Weights of a small transformer language model: RMSNorm before each block.
Each number is 50 + 12 x the weight over its row's rms, rounded and kept within 0 to 99. Layers, rows and columns count from 0. The size before them is the row's rms in percent of the matrix's.

# layer 5 attention output (transposed), 512x256, rms 0.283, rows 140-165, columns 192-255
100:39 52 51 43 52 60 62 42 53 24 54 46 41 34 48 54 52 44 35 49 49 37 62 70 40 54 61 74 40 49 68 43 57 56 57 52 53 45 53 53 19 52 53 77 67 40 52 67 34 33 60 63 27 46 48 54 67 68 63 56 53 68 49 50
093:75 37 50 31 34 46 44 33 41 49 64 53 54 63 40 41 43 25 49 70 50 71 60 39 59 74 41 63 51 50 53 66 54 53 35 52 48 61 55 26 47 47 45 44 35 63 43 45 39 62 41 39 53 59 35 59 56 54 47 73 45 56 45 39
096:58 39 39 53 58 57 61 44 58 49 66 51 30 55 55 47 47 53 29 62 50 40 54 46 55 58 42 59 40 48 57 47 59 35 27 68 65 35 56 68 69 50 57 45 37 46 38 50 58 54 56 52 70 46 47 40 57 48 44 64 61 37 50 40
094:47 68 45 55 64 39 41 48 51 61 46 58 51 48 40 85 58 54 61 48 55 42 59 41 55 69 63 41 71 66 71 63 39 35 45 47 67 25 52 43 50 42 26 53 35 40 43 27 53 35 52 41 42 37 53 68 43 47 60 43 52 54 53 50
093:40 61 60 37 28 30 52 68 37 55 38 44 36 37 50 71 45 57 70 49 47 56 43 51 66 59 58 47 59 55 43 68 57 40 67 60 67 45 48 52 69 45 55 37 29 37 70 52 30 10 54 61 66 51 51 51 60 54 47 35 61 44 47 59
089:48 72 70 60 66 66 70 47 48 54 48 43 57 57 44 46 46 38 60 69 58 60 62 41 53 53 65 67 51 53 45 55 67 37 32 66 55 48 42 40 54 63 58 48 61 44 53 54 82 62 67 55 46 35 70 74 59 64 72 74 55 60 70 35
093:55 40 30 33 58 52 39 54 47 38 63 47 53 57 56 43 45 33 90 47 51 60 55 55 27 43 44 58 40 75 38 50 35 54 32 53 66 52 60 46 62 38 51 66 54 37 35 38 69 45 36 68 68 57 49 70 45 62 57 51 47 58 27 65
091:30 50 46 60 28 35 51 37 41 52 39 52 30 40 51 68 43 47 47 36 63 45 47 39 51 65 37 37 29 46 44 53 74 26 33 38 44 35 46 42 43 29 72 73 49 60 74 44 67 23 45 27 65 37 41 60 48 31 47 46 44 56 70 22
092:44 47 55 48 73 35 47 54 44 48 46 45 54 57 56 31 58 58 59 41 58 44 41 49 52 52 34 34 67 63 65 37 57 51 50 39 64 55 37 33 60 51 47 36 57 31 46 67 36 44 28 29 52 61 64 65 55 55 48 56 66 71 43 38
097:46 35 71 44 36 53 30 38 51 53 45 71 50 62 46 42 56 39 34 78 46 44 47 33 36 45 35 41 49 43 54 54 50 41 44 14 48 51 42 42 48 37 34 70 28 65 44 73 45 49 53 46 59 35 30 67 69 78 80 63 52 54 61 33
096:43 33 62 59 44 50 41 65 43 49 53 55 60 36 42 49 40 46 43 68 43 32 40 51 43 45 41 55 41 62 40 54 71 56 53 50 57 42 49 42 59 54 32 56 57 53 48 62 64 23 58 71 52 53 38 47 54 47 51 59 55 43 55 20
095:49 34 45 49 67 56 52 41 44 42 52 63 37 54 61 60 78 49 51 46 61 39 61 49 48 44 51 22 44 36 54 49 28 27 49 44 49 49 38 82 49 56 53 72 43 40 62 69 39 31 51 64 47 33 75 25 35 39 71 32 64 34 51 48
093:51 36 37 76 52 63 35 44 44 45 49 43 30 72 63 44 28 60 46 54 55 72 31 59 63 55 47 38 45 63 58 61 77 60 33 53 85 39 52 50 46 33 48 58 42 72 48 48 74 48 52 52 54 43 37 44 49 46 69 50 49 52 47 32
089:49 40 33 67 31 68 61 35 46 49 21 45 53 54 58 43 50 74 28 78 55 54 39 46 51 52 36 58 52 46 50 30 36 47 39 43 53 59 59 58 65 67 36 37 29 59 40 45 38 18 45 61 53 60 53 48 29 41 42 54 53 35 59 69
094:51 51 33 60 58 50 59 47 60 77 60 51 83 62 52 51 67 48 78 31 52 54 26 51 64 43 32 35 52 52 57 41 56 52 42 46 62 48 79 47 45 60 59 57 44 52 43 38 52 48 34 49 47 32 53 43 45 68 21 53 48 58 46 42
100:60 41 65 59 38 44 46 57 55 71 39 59 41 42 38 45 41 40 69 52 60 62 69 34 53 47 51 65 38 49 56 39 55 51 52 74 41 59 44 70 58 51 44 43 45 58 43 49 47 35 48 64 55 36 47 54 44 49 46 54 29 48 59 37
093:55 42 46 29 54 63 47 63 38 34 53 69 53 50 85 72 76 48 63 44 71 55 40 66 55 51 49 43 48 67 78 70 13 50 53 28 60 44 39 49 36 52 29 47 52 26 41 56 64 32 48 49 61 33 58 34 54 43 58 51 46 50 41 39
099:32 24 47 63 59 53 71 67 29 55 47 64 44 49 41 65 51 45 37 55 55 26 45 34 34 43 58 29 60 37 49 46 44 33 41 33 55 51 51 57 62 67 65 46 67 46 60 45 56 60 55 51 58 32 58 32 47 69 38 52 59 29 38 53
090:42 48 66 58 63 27 61 69 26 43 24 38 56 69 37 46 54 52 56 43 48 43 49 53 58 47 68 58 54 45 52 54 43 57 58 78 59 47 48 55 56 47 45 58 41 48 29 40 49 57 41 28 59 43 63 42 44 46 60 62 54 54 44 60
091:58 69 53 37 53 62 53 49 53 50 32 64 74 64 48 49 43 57 35 45 60 52 57 38 62 54 42 61 69 41 27 61 30 34 42 57 64 52 59 40 55 41 60 58 45 40 52 46 49 59 57 34 43 55 53 53 58 72 39 60 47 36 47 28
095:55 21 72 60 36 28 67 47 43 47 40 47 41 43 56 41 45 75 68 53 63 31 41 57 51 58 55 66 36 43 39 54 53 39 50 35 55 47 59 55 48 46 67 59 24 52 59 38 61 57 52 52 32 37 62 39 45 62 44 39 32 44 58 37
097:51 51 53 78 44 56 36 47 66 62 49 58 40 50 60 64 60 45 16 35 32 46 34 48 60 63 55 31 48 46 32 58 66 44 25 50 47 43 48 45 48 59 43 40 60 54 46 62 49 40 64 33 37 57 51 43 61 49 68 30 57 46 45 33
096:53 80 68 53 53 34 57 47 38 36 51 54 24 61 78 58 48 50 44 52 59 37 41 59 44 39 40 50 49 48 38 49 58 39 57 56 62 41 56 55 66 49 68 53 64 41 46 53 74 50 79 44 66 32 46 58 55 33 63 45 51 63 79 47
090:59 60 56 55 63 67 50 45 54 61 54 56 71 54 36 47 41 47 63 65 40 72 42 59 49 49 62 40 45 32 53 50 52 38 46 35 60 52 44 55 57 57 44 37 48 50 32 57 64 52 42 40 32 44 36 40 50 45 58 64 67 41 52 61
098:43 35 39 65 54 44 50 65 41 33 51 52 48 46 48 59 39 57 56 45 50 65 57 38 33 37 64 56 31 31 53 65 47 36 51 67 43 53 54 49 46 40 43 65 42 60 38 45 55 21 53 62 39 24 65 55 61 44 52 46 70 72 52 35
101:53 39 38 42 39 62 44 42 57 44 60 70 52 48 57 48 53 63 22 44 70 35 65 38 48 68 76 48 48 34 47 43 49 60 53 44 44 40 36 57 49 46 31 63 51 69 29 50 64 68 64 50 51 52 59 39 54 56 53 29 46 42 54 63
# layer 5 attention value, 512x256, rms 0.303, rows 141-165, columns 192-255
091:43 62 61 66 61 49 63 54 62 47 49 62 50 53 34 62 42 58 51 54 42 36 52 46 75 39 46 45 54 48 57 59 48 63 54 58 59 48 49 45 65 56 47 51 28 46 41 55 49 61 45 41 72 59 63 63 29 45 42 59 38 41 19 68
092:42 43 68 33 54 43 62 45 55 58 56 45 57 33 25 54 64 61 37 45 39 46 40 46 47 34 46 52 70 51 33 54 35 19 61 29 40 54 48 46 56 45 44 53 69 57 55 40 40 53 40 79 46 49 54 53 56 29 47 22 43 50 54 57
093:51 40 54 46 20 45 54 48 63 58 57 37 40 33 55 57 46 53 52 51 58 54 92 39 58 44 77 55 39 40 34 58 35 38 41 29 37 51 54 49 60 34 34 65 53 40 64 77 48 67 53 50 40 52 37 30 68 52 56 65 48 57 56 47
089:50 72 63 63 40 45 22 47 66 39 49 67 37 28 55 58 40 51 68 50 33 58 52 60 40 59 51 54 39 61 57 33 24 66 54 29 52 51 33 36 61 39 31 49 43 61 45 44 64 56 55 50 45 46 22 58 27 52 57 56 51 32 72 58
092:41 36 39 54 45 46 64 51 71 38 75 48 57 65 58 41 48 40 37 41 55 36 55 57 67 38 51 52 53 59 58 53 49 66 53 41 45 31 68 60 45 50 63 57 51 70 49 49 67 27 46 28 48 56 47 50 40 35 59 45 58 48 40 62
095:36 72 37 49 49 61 51 46 62 61 60 56 42 49 27 45 53 56 48 67 48 43 41 32 66 65 42 25 70 54 45 57 48 62 47 41 60 43 33 55 55 56 52 67 56 54 69 59 49 58 35 40 57 65 51 25 53 71 48 49 47 37 56 44
097:47 40 61 43 53 52 27 70 64 62 39 52 49 49 54 58 46 76 34 66 49 45 67 51 60 56 61 64 35 59 29 44 60 49 58 56 75 67 57 47 70 58 37 27 58 43 50 57 47 68 33 64 63 67 60 64 56 63 38 56 48 63 60 62
089:74 48 44 72 37 42 45 44 43 70 70 48 31 41 54 55 53 34 54 32 45 37 48 56 70 55 65 59 46 41 33 57 52 51 60 22 50 29 35 31 33 64 61 59 47 50 50 45 47 38 62 58 54 69 40 66 48 38 53 53 52 50 28 54
094:53 54 30 34 48 44 34 48 61 57 68 57 46 37 45 59 58 45 67 59 67 51 38 50 62 45 63 36 45 54 37 50 65 52 57 34 60 55 59 43 53 53 39 44 46 41 54 59 61 36 53 52 54 44 54 52 75 25 28 34 46 59 17 36
091:46 41 45 59 32 42 50 48 42 44 31 48 49 51 39 64 59 44 56 55 60 52 43 51 42 45 49 43 58 59 57 51 46 69 58 53 47 47 46 35 50 61 72 67 52 53 23 39 45 67 59 38 70 37 36 31 41 70 43 48 52 45 56 58
091:34 54 60 44 43 66 31 44 48 42 48 41 63 54 48 47 37 65 50 53 45 48 70 40 34 68 38 55 57 54 31 43 53 61 39 44 51 56 32 49 63 37 40 77 59 47 56 32 33 66 49 47 56 60 48 67 45 58 54 45 32 68 53 44
093:57 49 41 46 58 42 52 51 52 53 66 68 61 53 48 60 43 40 48 53 70 21 53 64 26 42 48 37 64 42 30 43 39 43 59 40 44 36 43 44 52 45 47 64 45 44 60 44 57 45 71 56 48 58 56 45 44 55 39 60 56 53 65 57
085:41 43 47 59 45 36 54 69 40 40 49 49 53 56 42 37 49 24 49 37 56 68 70 51 44 49 47 33 60 51 46 52 51 60 40 39 48 56 54 61 48 63 64 58 52 64 52 23 48 41 76 58 30 54 39 51 52 41 60 38 47 55 28 61
092:31 43 62 45 48 40 37 55 57 45 67 36 40 65 21 43 50 47 40 45 44 24 42 41 65 55 63 38 53 60 28 56 54 41 82 50 59 58 40 47 50 45 54 44 61 63 49 66 46 48 65 78 47 62 55 40 33 34 48 54 49 66 41 46
104:52 46 61 37 52 38 49 54 42 37 53 56 63 26 54 53 63 49 68 72 67 66 77 43 25 50 45 42 56 30 60 56 45 47 35 38 63 68 57 45 51 61 58 44 50 47 53 41 63 49 48 45 49 72 36 59 65 49 30 39 57 56 36 53
090:54 57 56 61 58 55 50 55 46 58 54 54 68 73 41 35 46 37 29 53 54 32 46 56 63 27 47 52 47 43 52 34 38 56 40 60 53 56 46 45 70 46 55 66 54 45 55 59 51 60 44 57 39 55 36 37 39 43 33 59 37 44 25 67
104:63 72 70 42 60 51 46 27 67 64 57 26 56 42 51 69 55 57 38 64 52 56 73 49 44 41 46 45 46 61 56 55 45 40 65 48 50 60 56 38 65 48 47 45 51 31 38 66 40 31 33 54 47 59 41 78 49 34 39 53 40 49 56 61
090:63 32 43 60 43 38 50 51 57 37 58 47 56 33 62 71 51 58 41 31 68 51 47 49 53 62 47 43 53 56 56 43 55 55 52 43 38 43 43 66 64 40 57 63 46 53 59 47 44 35 45 37 24 64 62 64 41 39 49 31 42 63 56 28
097:44 39 27 50 59 44 43 52 50 34 44 35 45 72 63 42 46 30 47 69 67 50 27 55 60 56 62 57 51 57 61 39 58 53 67 40 17 38 61 46 78 50 64 70 51 48 54 42 65 55 54 54 46 49 51 52 40 44 58 68 51 60 67 57
096:43 43 36 43 66 54 35 48 28 44 50 37 51 58 68 40 73 42 33 49 48 36 45 49 43 65 58 67 58 52 52 48 75 58 61 53 77 52 50 39 67 47 42 41 53 46 65 77 57 49 51 62 35 53 43 53 62 45 30 59 31 55 61 53
096:76 78 51 38 55 55 58 56 46 53 38 41 74 40 40 50 46 62 36 40 49 45 49 44 55 42 45 48 46 72 32 55 41 44 74 40 42 63 36 30 53 44 74 57 37 53 39 54 36 41 23 48 58 68 48 35 35 42 55 57 37 50 36 56
095:57 56 32 44 61 40 64 58 49 38 47 52 42 42 48 52 62 44 29 76 57 50 49 47 49 57 44 47 51 70 66 41 52 45 58 40 54 70 40 34 63 53 65 62 55 56 53 66 37 67 65 67 64 37 41 50 55 61 46 52 44 43 52 54
088:49 31 54 69 58 44 22 28 42 35 59 58 65 36 47 26 44 51 64 60 64 29 44 55 43 42 47 29 52 75 58 28 61 56 60 75 38 73 22 42 55 59 53 64 62 67 27 58 45 38 50 35 41 39 57 31 59 64 35 72 50 34 50 36
098:54 67 39 63 62 53 22 62 32 60 57 34 56 53 32 46 54 54 55 17 67 45 69 34 73 50 66 47 49 49 63 33 46 57 48 36 41 34 46 35 48 50 54 32 40 58 38 47 39 79 58 46 44 75 28 52 45 63 70 51 50 32 31 46
100:53 41 64 23 53 58 47 38 38 37 51 27 43 47 31 42 38 39 35 43 50 54 46 13 37 52 44 28 57 37 69 60 47 45 47 59 75 42 59 39 51 49 60 46 31 41 43 44 38 42 50 51 30 51 26 63 58 59 50 53 45 62 61 46